config.toml
n_layer = 8
d_model = 704
n_head = 11
n_kv_head = 11
head_dim = 64
d_mlp = 2816
vocab_size = 16384
activation = "tanh_gelu"
norm = "layernorm"
norm_place = "pre"
norm_eps = 1e-05
positions = "learned"
qk_norm = true
attn_scale = 0.145
bias = "all"
tie_embeddings = true
parallel_block = false
init = "orth"
init_std_qkv = 0.017
init_std_o = 0.0
init_std_up = 0.017
init_std_down = 0.0
optimizer = "muon_variant"
lr = 0.0196
lr_mult_o = 2.0
lr_mult_down = 1.5
beta1 = 0.95
lr_head = 0.0052
grad_clip = 1.0
warmup_steps = 124
schedule = "wsd"
decay_fraction = 0.92
decay_shape = "linear"
final_lr_fraction = 0.0
batch_tokens = 262144
seq_len = 512
doc_mask = false
train_tokens = 1345000000
steps = 5131
dataset = "wikipedia_en"
Each number is 500 + 40 x the weight over its row's rms, rounded and kept within 0 to 999. Layers, rows and columns count from 0. Numbers have three digits each. The size before them is the row's rms in percent of the matrix's.

# layer 5 MLP up, 2816x704, rms 0.147, rows 1355-1512, columns 176-263
099:441540520506456476412529461483469500509565513409525510504483504536482531534508548520473530530624502559462552498515498521484483502490512465512520497476523501520527505488576494483568514535516452442523481496419467500494533462510396500522549534559557536537516476511531
109:467564590488513526492526522465550524617462502475498499532501468528543538471490485541494529564513470562521521444483440593479535395439475506506438506458491497553557446454557484514529452505513466486483505556468443493583532452481519435472577471509451464532542499492476
095:411475483550484427505517543381498456537498520439508546416468508503564613525422436494499471526515513545537462535495489472516433507492542526503522612467516542489549460467497484472541514480520501459472530406521503451529530548496503472486470448531445519467588473502543
096:508469483452463514451540529482472520512478461525456446512416545521489544511573510484473552393499474363533489501531519540506492470537488503473477479530548480460506513512530537520537603467581514538482506541520540480509463455495487558572448594467541522501511503403495
095:507519528461519493529460533536511534496533474469384486476528460462446494472448485516559539434560543533501476553515506475499538511451546536546525501511501457486420486563509391445479505479495507539477502458464514502407453558516561421480451452505436555494508440494488
096:580533526465452518510478478429511502454506467543523394506428498502556498473486394570585487454465535517572475517497464536524455511460487552493444439534420521497473464512551458473499440502471527562524620574528504505408466511486482478472460536487492523498507534534454
104:498504529444510547401505490409500503520522483540526513464523482554492495475535452441461502432512592527589481475597459496511469509514497531476482499527602542422497527467454488440515531525514556474493566425459540536509463521599527532441473437554497429452522479458528
099:486471480488447509481430442471440535586512478549452413514548496470516474554522512458439471446463549494505579452567450423464503454548524557488483469505531477528542471527597443464547496497502422493541546436503491480487515516530538497495507587521455502505526484516571
090:463492506484486516497527523540546512486469490507439486437505463517505544446515562493531539531508471524548500450556501451508504486488454481495526444502498529444468506510471556483410515497513490504507397482511459496520507544436491469469489482456506510513546501492425
108:546467519545495559532483442518553476478524554501576492523533439442492477537490533540505441476562518462504582557498443488541513491529477537496541473422521544437482532489506556520457447503529555487496497455466526500497503479496522395513475472502468462521542521474532
114:507464529524456490510547471500478475528448516479526525448473501474490535493499517475491477451543523466463436555485517601488520446483486384484554468436439503549532542533520492518492476510406500562445536485494500471539564447537479518436527403390511522480467485478492
098:448559478424459479521425534530463497417480476503513558478458465479495501514534539490500526505509484463530581418543430534495476540519591479480429527428537523449486490489440439505515420491477483512455442499521567484527540590514482459570511449439425493593519424507495
103:556449476516481512480437509549485461446470528445473557466510479532535515460580556516499481427486529557466449437542525500458518432481496534514448497542454533578456530479465439486466497498466537459585470533537489451487531549403510490478504522515478503403529511514404
102:585546461440532478484488542493505457569445515526506511514505506483604418538538562529547513451495539511483460502547456450449500467470412550441471475387481534405506449506522499539512560548523548561503540519520572476531574500503546504538493545475496501449521473490464
098:462550469519473506546457509522471490457595449487581418441453452501496474516542510514455541455450538528515482478536532514469465449535480587531452467456487466520528445528537574562436480530576534535554503474441543528497440470517465466566549551474505471533450491491476
082:504473542442548454397498486519453502533453597451478482467451490521524508443554507503502464483503417447466460499438427473512518496589479500563498473475480467466567491474532428538570454493478426431476505568568500536508534539579479442532436495500525508485512515436488
099:510474522470462431504463553465543433513422600525437458553542604465525525531499503510498476482535485535513461522519475461457485447546479513493469431487472560476493544450438534461517562477491493472480540551432518488482515576478469494506499569473494486526545535472496
100:530502497548456491525496483490481508505523431493509500490490503531476546529474541526506500500494499484459477485507486542472493467527540534500409483485484476495557517524521526420554454450499547515501517569509581465443471458553463460505451475544452515445449518571446
098:533456591502413514448496445506515500482431507479530441553492434514481484475542486477524500436478482549448479476566446462468461486453473543549553567497553523546481550501492563476375477514484554557502528492531482478477541490484548515478552435512567482534515562513489
101:464470520491497525480436424494462452483545438478528559575457532488607475466493542528510474484543471499516553515479557469480528438525458551537525539510479374524459474521511482460535505504501566492506469505561485446514518503432502498416496508496493530501413463563515
099:513507492512520525522460494480547535492434473521527510396452559520476507564476476525488462431501531520535453534526506443485549477454405452494479607473496483496472575484501484521564466451464509490546510529430469551461459490500541494511500503512446530464532478524533
092:507525412480523595482588562499558572483484513520514594486468562528543542514507573489558556541488449499578444517543514520509505527493518549557470432552413534489559500445535541522523495513545532491549505534473475525453453479461512480476571547543502512519496444518516
114:474553509474524514475514485563464461473510529463460517504507517514458408551525480520557438554544506508431425465505492587491547348527534434446488489519489539498491493519512464483494474498478529506444482542508447495528510463501450407428477518514463429476446434561428
114:536455502432500483478503504487530556417509457491510474527450539449531522490521514464516493551462460463508532534479525493451524504583457504544521535515561519507527540521411493556506497462500535442501460503501530488546544463452548450453572523483531485528502440524425
096:509464451521481523551554546506548468519594530459427558443540505469519464516519505459579427496554550556487496514576537520495493429469472445457557434511470437509444495458545473514541490538503468592505458490505519472549492492484525483518506501513521431479493438551524
095:450424445554435511492536477462522522522484494480529543555533535374483492524479499471463505490485515437568469518542528453476518372495543463479601474562502444451481481587477484498468464488558501514530485511474499514513516486518544570548464521477517480546445472538482
102:550505447548504574520397520513503458491500518535538532480495478480462513501486519551437477449448557583576470579490473445484608545509546537528499504411507498506496453510512465504420569525399534462460564483508549496479488515550487539489497467435484510569466463530563
104:472492490529555497500507460479549491534514519463463500541474538483463548455495474499519478517521502456422508497473449529553494483506511558483567472427523490481446511455498493526560463476529506522466428510499471483487510489470521543496434513509550609482475441467519
085:415478518542468526396525546515500450514515527469509528451441526512537452475443458502529523516480510511534509504425482508428519480533467538505505457492475485505506548565489498520485474471447558507523513568464487485560490448484497477457521472513410516473500467560513
099:516490472511500513519519580465481501473483543508526467488492532601527506518518515551583504515511459485505484465533564531428492479505490467606461533580582491523507454567466458571427506472521504490493527553501509464539492494575555509447492533503497475533486488499522
100:434393484508512568420521513507595505507556616538504524517507483515459553603429486448535486436547515509532512464583500524581463506440551449439550525501460548455525499582572527549492528471471494577549442441524505460442448459516436479509502528509532501477533490530526
108:483483484526530515542547515439564511458542525556453498537513440500457487516537538424544499437527525516557431630459550484404452516555419491468511435484451502488573498535452456512520482600456492475523594512505549571524569472493493535507551505563513511475546455483484
096:518541519504567482474466514518523505443513512468495483598532492479515469508554452465540581486452475542495568479454503455531604554499545574520560565523506450471401482567533544440508561553504493534502476552552533534554454546435527451530501481518489522439529510489521
105:514483571556482514455448570509501565577452579471460543525520535526511527497514536463450442538586472471530464486517493496484498528517509544540462469499491592542502487424392502540531469448542502457538478453496519486533519496515479582468505541511493471469456580391466
106:506519570482499487504535575541510461498436534470517441503460459417468504472415490499493487551469488491490472549488518515595535535480549527537512526436548515522449485517510528543445486519487558469469506442437445462547521450475558469520522496474524517462512491505456
103:503451520432536474443512536440460468437530523499495486500490462482437580559524574559536562475505509498445463393527470495578488493484530464442499473487508454502508481487511484440493445485489537579472598523492445510506507504503509547491480538499456513519496480514452
094:466453569482495498461468489509497515456518515479460523546517441495481517562460509523478476497494452499513457457502548454469465521445574521529545483454449458469514534512507480428450521545530577484557521486453510470516475507526525515494453461447482490549475538517505
096:559419558488525575584468443478510373467451485503530496552496481548425457449522497511510496514539513492498519459505468443466436488475423459533524597414437486499438495526535568561476490481541582502480485385574455499522491569490479373516515500492514453488538478502445
096:459463428543575533538509446485488607522440488469525542491554516532510511478525435533491531517457460439497516528536551490490543524470449558516500503518514450501512493467539571512468418540510497479558549439481586438546524532492475515417510559465549577513543527436437
095:503525509578552513394436502481495519532496520451503531491533527450518518474478460483501500490522467454419452471548488453519528522528484513447490486509526508477492558516464463534476488434482444523534512475494461434528463512489530499482480522472508480509485471517539
094:540492580578543453482423482500439480519466545532465462552522512528507552514453466561490531490473499491521536523413560584532452519472476507524465522503512478452425534493467510423442513520540516482507430493455534475567464510490471508476449477473446446531546482500567
104:532474468495474376548541540540441429547560479504512534519512489552448566516486499487473467537514448483534504571585464503490494542540493502539476478482484479514495473497574472507483521538485540459557544483565464449513460522527470461540472519485541529422484496510490
110:571499483460489447459461510433463552487514502435443484522533508431618457467490543519484456523506544486484546467433531476435501508465494542445464435450503481495495553494508481554461481579580521404559471468562515457521484504480448462512478468537463488520511580395499
103:532533540550502556532475512475531454525447541540465487445469481464509514501530519521515499482514486538504466522625509507503474486526461487434482540504498580492465454538536492475487435489514532521538567531533524499527557466470533475553429513558515500508546568523517
107:424511456417521465466479502468487566396552537469571494465575511471438521525550491552491501490434521447558463494520474518555545494515485574557475539531491562481569463533659523435437485574540471489545516510498499439558489572484481495487470519566504484491498497482452
099:527575547469468541494444513522530535550475493517499530523496467520527446466496452452547447483523459546554510555539491486494568472525461483498502432435460536494515464549510418524464531428467486500510518492449504490460569486462426528540497500541505521502462537487492
095:534579544480486501472555524513459512511509485558508477563530484516451518490611548495508497526518514541513481488502483501489482504513448479507504463453423508559495543485430507510490490502526426516575436387538525531499511466496517534519548492547533511460435480456448
111:484507429551447615504500495474469429539502524494545520463593484458553421513477528488538523493471460512497529498471494569487585455460465410507493583509485508479493464598499470518528469559471511533500563472560546511481570476511509447482523516488449557436475552550489
098:520483421445631436541513425502505516536439453584555432543458469516465523520468474494479508564458547494572461492469406531493501533497493560383500553494535435474479478579477538558474517482521507471570505501533483576562481516504458491500510531516552496481555459443583
100:470473498508480415432579491455500547546438487469586509531497491574534456527518462485516504446448503494471543473565493450500585506460444477540515527517512455467462511484540515511453463521533484493525484460481536452550453475510541523447493369458462530523585508526427
091:504472515437492501486502549496474516535541506515530532499432449480513575448534531418546440487492348553479622477460560421487418482519483622510490550494436521471607550464480482474436445448553410381450432483488538469443544447477537537475530522451484512526462501473493
100:525449508479503561466522509505458512483511514466517513482499567448520498508459492529445494483520533502488499455492484453432544524513504508446520489537524503484499500429571460464481460499500500539494444494504507446476434558467504520547438438536479516428539513512480
102:526522526532468534510516465504421569518478522458481469481443489449450461559501508522555499515486484531503515476501506450502435548498534532514536550504547484464545564557568451534509476499580513447473528550477529476539513509527548521503399478521433524506428441567512
097:543579465539521514475534495503538510576385499427486493517500539459460528462585489504507607485632456495492476466427522514504488490533517452533550463512511480514501454512538498436531550539527472528433525513495452517449535605503512448514476564470412555547527481470502
099:450492509476440508592544506511515584499478532566438531468498550475501483519546507560509465485464469447460436544459529501414410538561523556513566509468541510506566485410545435498516559593503482471522470440483556495489548548460504472512485474467474510504521465475509
109:494511446497572488486517494510491464439551425526503498481480561526504448512498567553503474518462416551489481548505429526433491555493470404517495503435460466485542464477506465502532537519568511501522496537459538538489507523500529437466500434498512553502499554542511
097:545478518457553482527517513520562487465516426484562502477545499445502406464412493459537468516607507536533592510535510477533493521502540541455436483445494406473473533446582507539410506487446552477553475497454532519515484479444518524480486485457437469469554432481474
103:584543532507452553495475450489431518463460542499495493518528444491595507529571469549477477435435464529499473443489536562542558468489549482519489513490514499543489453504511491506417467458461505556434449544467496477577574435578461486482561460526555516466471460509489
101:497500509461517455497555457493497537514479427437483487478564559523514546495517480535533478535531515430476458498533513498449432546463477456501504513426463558496527429563526416416513593493487527401472553500525486464456539490568488551487475502561532458518459443523457
094:498542526501529508519468442501527480520544523562494531534483487501433561534487487447526550505519495481473548516617462528554550488522430510522457425547472420533544439513491470516518501528495445519455506507525461473506488443583557452518521480540535523511465515550469
095:454499554502569431501472592520492546488529487511562479498534507406508489490500539475511480456542454496578528561465540520522432542478427551524579469488526455571450503468501446556505542534477486458478511472521529513506416456451476475486540452538447489520439502480504
108:486482550495462514485495524513479470532486525510517479516526482500561484510497497555523518495447492437480469495489499542485549443471504503499433506494562551485447443497524532430477370488537499522480489499496481524500506482505484476470519507531484545542498531507407
110:480496488476549578490438529465450539515469517444485522489496499490580457474511472541554433505490503471516492507511541513520546482516517524488529534498477478524461432472517540565468479493487434457515443529483505426475550503508507484524513533522499523522477499540489
103:539545497495462456521441494492511550437533501478562548504471497494534497510555508533572514455498455493403546502461542536496430415441460487515543506576504567508489505481480461512568506437512508529514479478544457502484475493557505498376480498526479430520500386514464
093:486425479539509516536504477475465548539493458488515461523509517456479535463453504464516497459487541514501512517571501535445507487519508445516502463503515502541562483516490450534550490493511495484512567475543484494527528487494456454430504492503484522395504507442488
103:578509516548455553478460402506444478449531453557569549529444534515461504539573518444519517455460482535478515493511506503427580531470550478527478544483449530459454459445427517536500527481521500467508515585522499564490502447521538405483504507526480495483501469482486
115:544565526469516494486510522508471558503557454462502488529441485505470476516469489430494556493499493550512459515522499507479500501482522494509502488464501474492498517493486478430453581405503472478486475530525554538424522446533534437469470500466459486516508481359481
105:465517466523489429517471475497501497429447489475548483501452529524479492519533514602449491493533520505469481521460504497491526530544546520485505484540440474468464539538521469544450495469607468558504494492523515468511563534523527482511517544554487484498539488540534
091:490513538456471522497525471510468491546499493476563548525434529497551520484532473486461495480514524567485549423552504491576420514426551468528454523505469492423495549478480481448510558527425579461497559413461513528531501493499490509524478524540501475492461538546559
088:483503551508456543483559499511493459414454486479488446517456506461524449505536519507474559567585440537488525481541496552516518522518494521442535521520562526482527465499611522566479460437459526515535457494529484513550484483493520466494412485551469533488473568518488
106:449530507572478449478486472436476530498436483539486455444506476510490495521546528385491600470524530494437414567430490485374470424449522480498417552536490546500478509518477520493482461566516455518477487489562468507548509492442472440597509521557498472401503525552493
097:458461485523570463526478489525509451483473512565475491547461528529462521534553498501520519462535477535437570500524499502523490511511507456522431534514464552435516531492544490489513497501504511458446513518460565470522521524496513462507524485518517478484550539481515
099:434584511472497524446465498443444534501518543558490575476449452459438475595517540507461543503544520457529627473552491487429444483576488551508544383478501445515588476497526521499539477479574471537485504516490478526520526537448489475463446519543494471520427485493514
096:509490452562616524514459490488454476511481479516420513452542500509437470500459561474608435386549482462581525490473505502490538500536482561429434527441498457511430541522488467521483495529465537499556514355482469554508445514506505477447531473472430497443547540498522
113:531471490508520402507465504447539508474461442587486465475451466435547419486556468528574440517521509449590508519521600459507511484410522498526509451528513426436486474464505445483485521468420505565557542511468469569533441507566543493482477500466532527408544542510479
098:472425429541493462509468526471518513462465508435554496461524484516502436508499472442541485444485449592456594533474470522511482492518492532518497509521502600516528530498457462473411510548539490460490554501474464515472454470475426525530516493547545512521446490531501
110:445465541461492414509581525447442416476427460450496498490484544495540465496566495502516565503492399436416527543496461495503434500464471504554473592535527489540500493426566508488525542410415503516486508491491489430525452463439431534474487476480541508437493488445526
087:514513482441496457519417556499455532480531442491454436436609554522563533455510507515532512529457463494509535526505527527486477577512445490474448483521533526521529507476527432433493482500427540469522480510546479480572442479535515586461505501483487492383458490520458
092:570477472480516477557473493470602560511545533528508581483504519455459514524491474522457487522473504563492478466582504515476531579538545370529456515489589440494502393506485532433445455600514449520513540434499472516485505550503520560502525470433495463466529520533490
092:529466412507529508469524503446495515548505522459532508504462528493500471444527481523552472487482564537473510505503487450489520452533527535525376543585528499483494465443454508442554510555501523522513513529509484476524444491480434481506518448504519513512527478508526
097:498464479504480433528529494514531543503501536492497528546520518502566528492532519545492514455562492564492575572562562495507528433536499520479567504426499470516502366545533517479523548487501465468472508450449546483496467571465467526437468496476459414535504536474517
107:515448524468481500512490523603511473456470532566571505529409456498469521563485487517480492592513440510503536502426436543490508514417533515504523587500460468457486448477528484498484596559519498519498463484449506514507507454480514507566499546457538466487502481561549
104:455480503512481492530527488530581433519537562551461526444543491510518491476478478557453461491484514560454560524548512514500416470481547551553529508485490476449536469544530386502545507442461511539519466506497539485508526486485449521525514490450468477548473488546536
108:461477404503571564460494505510486587424519565445451479542507530496487488539506527501450458482572523502477481492481511552505513414538492483543448544446483482497547531460391513550496469504464545466467442500583523525499496490420515481505532543504505568492478462435454
098:527490465498558506531463462503456459488534478509416530468572503520481474594445502498479521502485492473473500446506513473525442484506486452473504455420484499537552520564520505386502473495438530480529577523412558510536479481557471487428574425433457571462512473474478
103:445468551486509409516460479410454571502483564576494505456434474466518478520537483462456432512550482484477514524421443416495460500448486599546493488448447537531450515543529487476444628438473503448545524546542460477503543535461469472510518514461485517525476509564494
102:489465510470462445489449520571397485525548593474506508507500454463511492576557492496474486477494511415529495495522482469503557433469542505445467472476488492547496521484517520507494470530505541514457447477502492425490452426472445514550533549513499514474431547487517
095:508502450558543548457466530491453495479473516444422456552478509516549482464501515530524519520701444438548559521476484500513506558572461416584545479532519529446463489464536503530527569500544519448481600456548503517473547496521527538494524491528458438479491511557499
101:480501526489526525500443456567510506517549442480475506441562510521480519498478481486506480497535432493519499462469450490558518496509532512489530496570579558522479549420483561493509505530435530449511477471540545556423516475460471559433542526519525529490585460467514
099:439465476497534466525501486528490532529422467465580443498496521508520527417591500422448489556516529479510408419443474473468497556556492545535475484521517469579560542525536448523488484472571475513519420523520538541519489573489492439559492418570456486459482542504486
091:472433536437481496502514502460531482508502506514527558459459471559475524508479570489502616507490390512512482461449494549541484584462493566503530499495484449502610506477476467529536532465453488497464495487531532559514520463519479508468547535453456516497487543469471
094:504514489502521487452441478469558517542419558440566508459547519492514435526476413443439513569471524446477518504502490530523531498491471529504459525431475534566510409514562463427519472471519475435523482598466496560473518413467592468559551505553466429513526517527481
106:479519573425512498538497446523475442517574559536572438394535510412536534482510507512474525526596548466530497506464519585553496473488429566529510543572505541467487485515524445405413463488487531466485501530528542496495487554459460560537520496489527531513504539501482
094:478471422578472390457478494558473500499464431459433465522464509506539529534413500488494555453526514497373496508550506513474555516477478528454480511469529526500569517486549466520467531418476502532511413481481503573486557530403439574510448523498484564519561524550504
095:505460410519448586426502461439499536505516488431512522459526513472507485469569501495500459489564457546480459454467488493558458470560537474435485513526592519529490505594520498499502574491535487569487463461472480535512562474531478546490537544492533475491436504466547
098:531445495490462473475461447477503448460555481517523519517552464538483429531571447539518505453508447468530505557490471498520444514542569453527461569490503478473451441556481558527479467498564524414500511536545484507533613485468534504527446518516498449494510482489514
096:497472491419526474451460547526508490512460510518493485486462492462518524473596515474513483490525513485513466500493472527470441519494568553518432569543532479509433486613570506517491567525528514517535516586502516526503503456497508485485523582492571560451430540556506
083:505511534473509644431528456485576436486447510478591468473443568443463473576506518514559482443449533523534491435400479555479503512515464524509445494537538517423472532412499498573510459525538459478561533431490470506506534507557465554483520485469510479423498426454501
098:510498525594475477534435442448461521484495502482524544486550416577466528478476454468511506430506517476544509510522471514510451493528503532530412519488560522507472515578472543531535456516551512498530464433422481517476439477508491519358476483502514435481526546480508
094:497442510544481474409476544533527490471525512502477479517501504547547480404525608496488533445537525495462500523553471460476533536563528542522536549487449456485594489476485489501476518531467469450593481458517516552440495541513461523429510465558473476539587512481454
096:527491497471508496495540536495479479604547445521488401541509514494542480539511516516576539530493541523497569490496496532519530496512493501478485509435494496526492518496475479506556458548538499508445517500563509466553433434549504492501546529439527512534485487537505
094:533519490411569504458435603553509515509460510462452432421580505527577610460489475469440479518496476513530501488498468484484493464499551545503515512492501527531571526430487445500448410497430500505472506553587578405472548470578513482496518462481567520514430473572532
103:450442511497591540506483538517515499421607469497489550456476498545518449543484532485451646515549516492509572432477501463503469468517531402588494470503466528490536437439526482529541499481470503443478449475540492502495542475581458514520534500548530485552463477521453
102:492490577551456496533525453411548436513563438557449505500536485460554569490434490491472546514443584520495476599513541565504504501470519460560541498522505484494537443500434488395531443504499538463469491513456514504432538544576400537490485537448559485498487536449532
107:517479543457556520510463471424507528420518541464468419549517458528495445537501499536523461556547469494484464524451530435552506510495518509600507532536555485457488561549497460587495485505471513522447531459577523461464489504582532462512488452573518548385524584595456
094:496467550524548499493554467413558489540491527488448491511458485548556575460473479462438454473480493474472510472506479414549559443502448477541556407487473562549555456484547497546515517491493500559566586526480562434504535538490414490473499540540526490532503541437510
093:568507524508433528443447506494495438541474478528470540544489532548452537478533609486437525497513522525536480533509477522545501411460491509491454473505546419463512467519497473469593460488505524518532466537546499491480459559483509525487481524549494477513575545521510
096:563525509546480568569523472511501538465506482546501528545490479478518492526536577425546463534455537567544623485522535491524430499545524483569537457485498452453480498496482502455433552533493432463533563490571447414485515508525511484462491446455507484511518371522486
106:448429504494504439500526480473481518576489560490539480515460546488512497467526479474519607498532539548484482411598451390476470520515527557559524549508503499444523442533469492496522533455404530470469573549470590531499553523512459462551481490452477508413450549505516
104:439469470438517476519483532502529490472512524476519529492543513486459467455586508469595554552468539494513444501422560521377460488461464535527522497475465451512504476523600525507510517554461532549460488486528499530489449508579500513508486557460444552459551466519541
098:511435558459553491579494419582472484511508478536519466439536485510448455525373550517501483398539456489435486457460559511458503455487505527550490487521521474556498491524510483449535519518488489552485459435466519513563513510553504481515497477461522594502513524545470
105:502464500453545494499486496494507441538553485490474544571519542517515524538408540507520565474498533465563520536483530442464502503523434528556505552430521501484512600466467528501521527448445515572564478445522503495462555503450539506450481492488525542442464473458595
102:495490521480529454486431504437528520482480459517416563477473569469505504548564541450567500490544541470498529484459451501520503455514552473520426481478513474427506501532498519526536467527515469445477561413566515426486522494508514412519495474518467436470436497519491
108:473444445532469496561514489368531490513508494409474512452452466559452500546473457575554491498479490536529515494512383467516491494492508466533520543493472510525489479469448482505507535525463496531434559543556552487479450519592456535505469513461511444502489478471539
096:473537465452481526444520478553550607455502536456498522467420427514534547485438449532472472514478535420503457478548501491529501538436415459533486560559533530544416479479570506486502537476520546469524563473448512525463387534487446512513503423510514571568547535544506
107:461500456529589483478552505567474464538424474431479528498503522530486503493500516507492448515563572491519623466462527497476531553451505414549438485467526551536514490510512478531474524460534474479627457527535594466543494573470493536537529537541509572481530538474409
101:458438501540500480426504454529524487514555499530467484536490484531427510521469512547507488578433544531568484431576562458489471531527506513484517451433488577535534550492527596477528550536483537543429546457517482463505520476501461457383450547493522518567473523535474
091:454462550517515550415505510499539491486483433538434497503521464557447576429528493480556604461426543468542505472442468469493511489486481530494476509500436517470628409431532498449505485540482464456517526512538538536553415527418499463451475514445502499487526506508559
103:490489525471475532526472533576462527527561479547526527520483517472437491513564448484501464531514525513457460552510506514460526485488520512462456520473445519585504487523473539523460511544559529514516488496498456495448469522551517421429433472545535522548553607465488
102:508436495454538573481490491535558550455493527507502535542462539505458508503533525504517427507534453479477483490493520491430553534528522509480457527516507460484469526493540481521497522505528487410569612487521434497557476472540509544524522507456444523538456474516542
092:499514521478590534506504535493485523446477540568452526524482518549515464518481501454539465557490479517517470502408513484518431438490517541497437430476478483498529447540492504443546555511518465530430553482510466408422517513521494470388497378450479466445501459572570
091:472433509441463497555500423506457561585440519528554560466444533449545537493545514489483464528508507548507577557485537477516468414542444459515540432586477469521551510526474459457503551540495516446485498471550476527549559514605544464485434509489527487509420564457559
109:535460491463469544473529535395492595472528591524579502487540476545515624467478518432471543403506485566529490450535457468461477559507443492540545518477521522499580554493546500532411525463454455493513509501463499468493517459503479503565507503478521460473483470459542
102:470474483536522459496489538511498493466461447541527546536449498475485501408521460537506461509571536473496467451488470465517539487423533511541442535575457490536502491417551502447559538489536563482492493557466508484472462460432488494558490559514478511468498462509542
105:530450515539473487531547542473512520516509510482473476526481485514477433484542527424569586396478487381497493497574498441517487456439502485485520535469538451437454486479439512552513547517495542445448526547527459547476444456494528544438473493503548545570473499523495
106:535506477484524482484479510507498590497563479504529421543453540511499524521505549488536525511472554504521500530549535424520448502543560492448588511505543503440402483542467491450493496502465432549498503467503479540498442464462429436519463515440496526557421486537503
097:497396471450489493562511513487453523476473483477472454570535457519542531429455481487490493511462551495442485511512535527431484580521488539442529499445544517518464507461463460510523478484567532469417453524543453461525509463442518522474549572467500479541522471434490
104:524499461428465527551523497485455449541536562474552447519570482433521554526469513526555515491503473436518537523473549471531544584495417555479473520499477520502467484526459549519496531544503479479456497500513568552487501493520516526540414501528448454428516547540535
099:512486503540462536541519505488463477480495497486537484512444513551496558444523500524470461513580457374503477527482526506498540487435386518496520572450514491521503437527523453495536497513501481515467573503516535574536481539444564495489547487504521442466512524357466
110:565522477561515560521551504563446559492494536466504476488472485523453468485488468512472605476586438497554493542548487469484445472535528430526476486492541469558429521503478556558490495487454454547532508412480501480538555503530446508535485500567539537465456568487533
098:565429463507408526495450466514462470490495485498416499555417503463511446521546454462487514545566501550540569495495478510473505527537511515496559517539506525505454505643509468531525532456503501535422496487442467505508454491473486527434506481561468451514471436459474
106:527496511548460527575470518485544518504532516506488503479494404522508446459512532433518475428481499523520511488559490521450530475548427528498525498552532505406534484464490483551493476469538480464497522545447505477457472523448487453534502509380506582539438483458511
096:550496434501481466571448420473538486536510551506559549535575518502473517497559515522537458518514428573468533489495511511445507595569464536535502515435505508473489591507501523523554476513481478436503544523534491507408486524520499496464479477530504458525545561500521
120:527454494429496546410483528490482500595533500466492509560542451474459455517479551423525463484530513549510517514464430533525521472502509495548438449482468477458483489513508540493525583463522578447482524475555533567493528549538490489564579478514479462528535431518551
098:478519514490464531458497525534570501492445421571489516480466459473537414463532500512525433510560314540516442486518499518554455457543472528474466485510574480567511526531472386497475497563431526498498485507512465499551523439550530465499480559476520420509517504560502
111:520568497488562589563560515561511447530546517515461483513515489529523438496502488484488513451516472451450512500518496490551506434544524479452509471512459492518582513502453482461389558454465486546453518540455454498496552555558460473482444413498401432500507461438433
101:538450496434471544521475468488540486486469558458498482536482502458483484504465499481517481461470537493493539509532532467517524428517476535524532532489492542503483476483531448417503523546459490512521474424551563455504502413510514518575520557532519504532454485547596
094:561468547504485530464506526528498476452515459472496502487499542440532508505524465475474613485481460404543481521455555510477496523526511521457440456489557509460524496491500458463429486531561545456442504610505553481482441480534509433512511510431497499485525566463514
091:521528469506506546403507477494454469467520450511522558473433570485547527554415474500518514490526476507441463488497492440493477448496502492484484499511484518554470538470544495400478542481478470472430573412452532485462549447589463524488530497517518593456511559468527
103:566530470490487491459371500490526443595404497499466529513509546515491467534452503435455514547491505477486430499443585483467465497466553547526521528464556543525502527465473441529528497434465524560531547429500508457531452468475510516500551537542455523473471472502536
104:436448411479451525530508537450561536602441528566555521526511450481446471456486461482451540456482540488485515568546477538424501493425482503523482469487486444497516488528446485500459518505501534481435480477537472463478471567504521456449452508613558527477518485503556
107:549468514407530491446540522553527539483461533489433516535498477505537484525487489531457469433537494496424564479489450500503519445442454558505479538485485519467520597506467482522536505496469545496556492457507499487490530559489448530570523545517473528522498495452535
090:500475555503454509526458535501514456443576534559534592503532499536470504455458531499569486477494480525489481495450532493482493576482500558550497442475459405496450499509437503487504476509566513399493549523450530567490465513499486491516532529486581502490520477508461
095:507502487469503534516468438504460488517498507499470552535462490457493550507520519510494477503471489431489560516527487492433498417482492471563474484567521500464485512500565544432493525496520459498529521497523502504411472529512523531454466439520535551551517544493450
093:439514499492475545522504500544523577574474520499491549543507514542534547533507556514525470459576450500564497561522483470536501489490502453543504467436555427428525473479544515478502495511610595551579447492419572527490532525561509479514507506513468531449509480518490
105:455523477454550611519527506549506483509561521508438511508449499488503526457492480589523540470518422448555523515531559541490521451456489384574548468508527483506440535451451512550550499536584573413513504408509487461481536565491499495522518390500446452524449450538584
099:513459495561590437503541495506488550555466470461483396487489482486506567488528530487527426500487489511435478468462537447522539539547456514497502520515485493507577489448546471514479470486528572525610432470411490503508447503541468477551506551490469502514496467455459
090:505482446508498542471412515500470443554501514544445537521452576518566531521432475546541520536625385538516449461616565474543497509531511505518544527518457445509483504487535540481560435469460486437469623509541553490495450490548461550516477518482510493452334534524543
095:433460490527538497478496551481522553492531523528545482574489522499488554467460523511467488522513509460425527504511538454508488537478504435538529510492520541470503519529553495516549505548489483561456500502446517511520422549539499511411485560393482481446481509493592
104:435445449435445438522499493512473459585510560435438483513523440474454519529483559495509505484519568466568478464419510547511450533499559523496548456420423580495550415435521488519509493613490419468484511490486531503509558506471480490528436470528512574452536499443499
102:435560476438524571495540471518515549492570533460539557492479538467495540551526471544495475504529481577497476465471532468443576443489445533432544495467458457505549544543427536471520521440519449554486545413498476502503497566493503497481501498438531556520434484543442
090:458442549538477537474549484474506479464432539499496540467483501490528451415500530434478596399528538456471627517488498482490484532458565505509479455516500476510523453548518524481503513534497458470508472489525581381506483493512485508500475464462463460480500460521492
090:538486543506518496525465463512557600451457553463534483471482506422497481544487533485500487556552418451470443483485538521521530492479510445477442535543520553518525529459511545488446565642503491459496571465533540535507513419462546521531496461462425525544503485450466
103:458549517453527479494496470472507448553406503572601482483443400545505527543554484525536505435551436512539498423515486456480478562580528541505499453524454541487599554515483537457524521514535477527467483459428518506504504509564497532554472340415462520484524544537513
089:504471502503499441545543491440599525513542532441557532509466530461544481509507549513432488595522526464498521495490537491489554515484494558552431447558488460508530481456482415485434471509476500505504525474461451535491480463546453477497524467580458518602445524536572
098:498472486583510507545468488505516484508500478589470473540485497575500532491431465453445518458446460474499445536546460484520493486521541465466592466489543474498597559453441546447496456468538490483527454423441514539498518466501526513488446588482554502497533577474524
102:560466541548469501500469466464536544548563482489533502468451517455508444520439384480477499558479467520415501450500478442562454505564527440464543474502459550424529520514492412510491543550469526521503609494545540443508470461478469444526523422576491585522497545502472
101:513412491482521462515518523502492494542543538536495510521533518496494507466573452437521538441485552584428528521518546525458492497437418450551536463536512561466479514540477545528564502507553479544501485529515497508450542607457581480423510520496454561451532486446533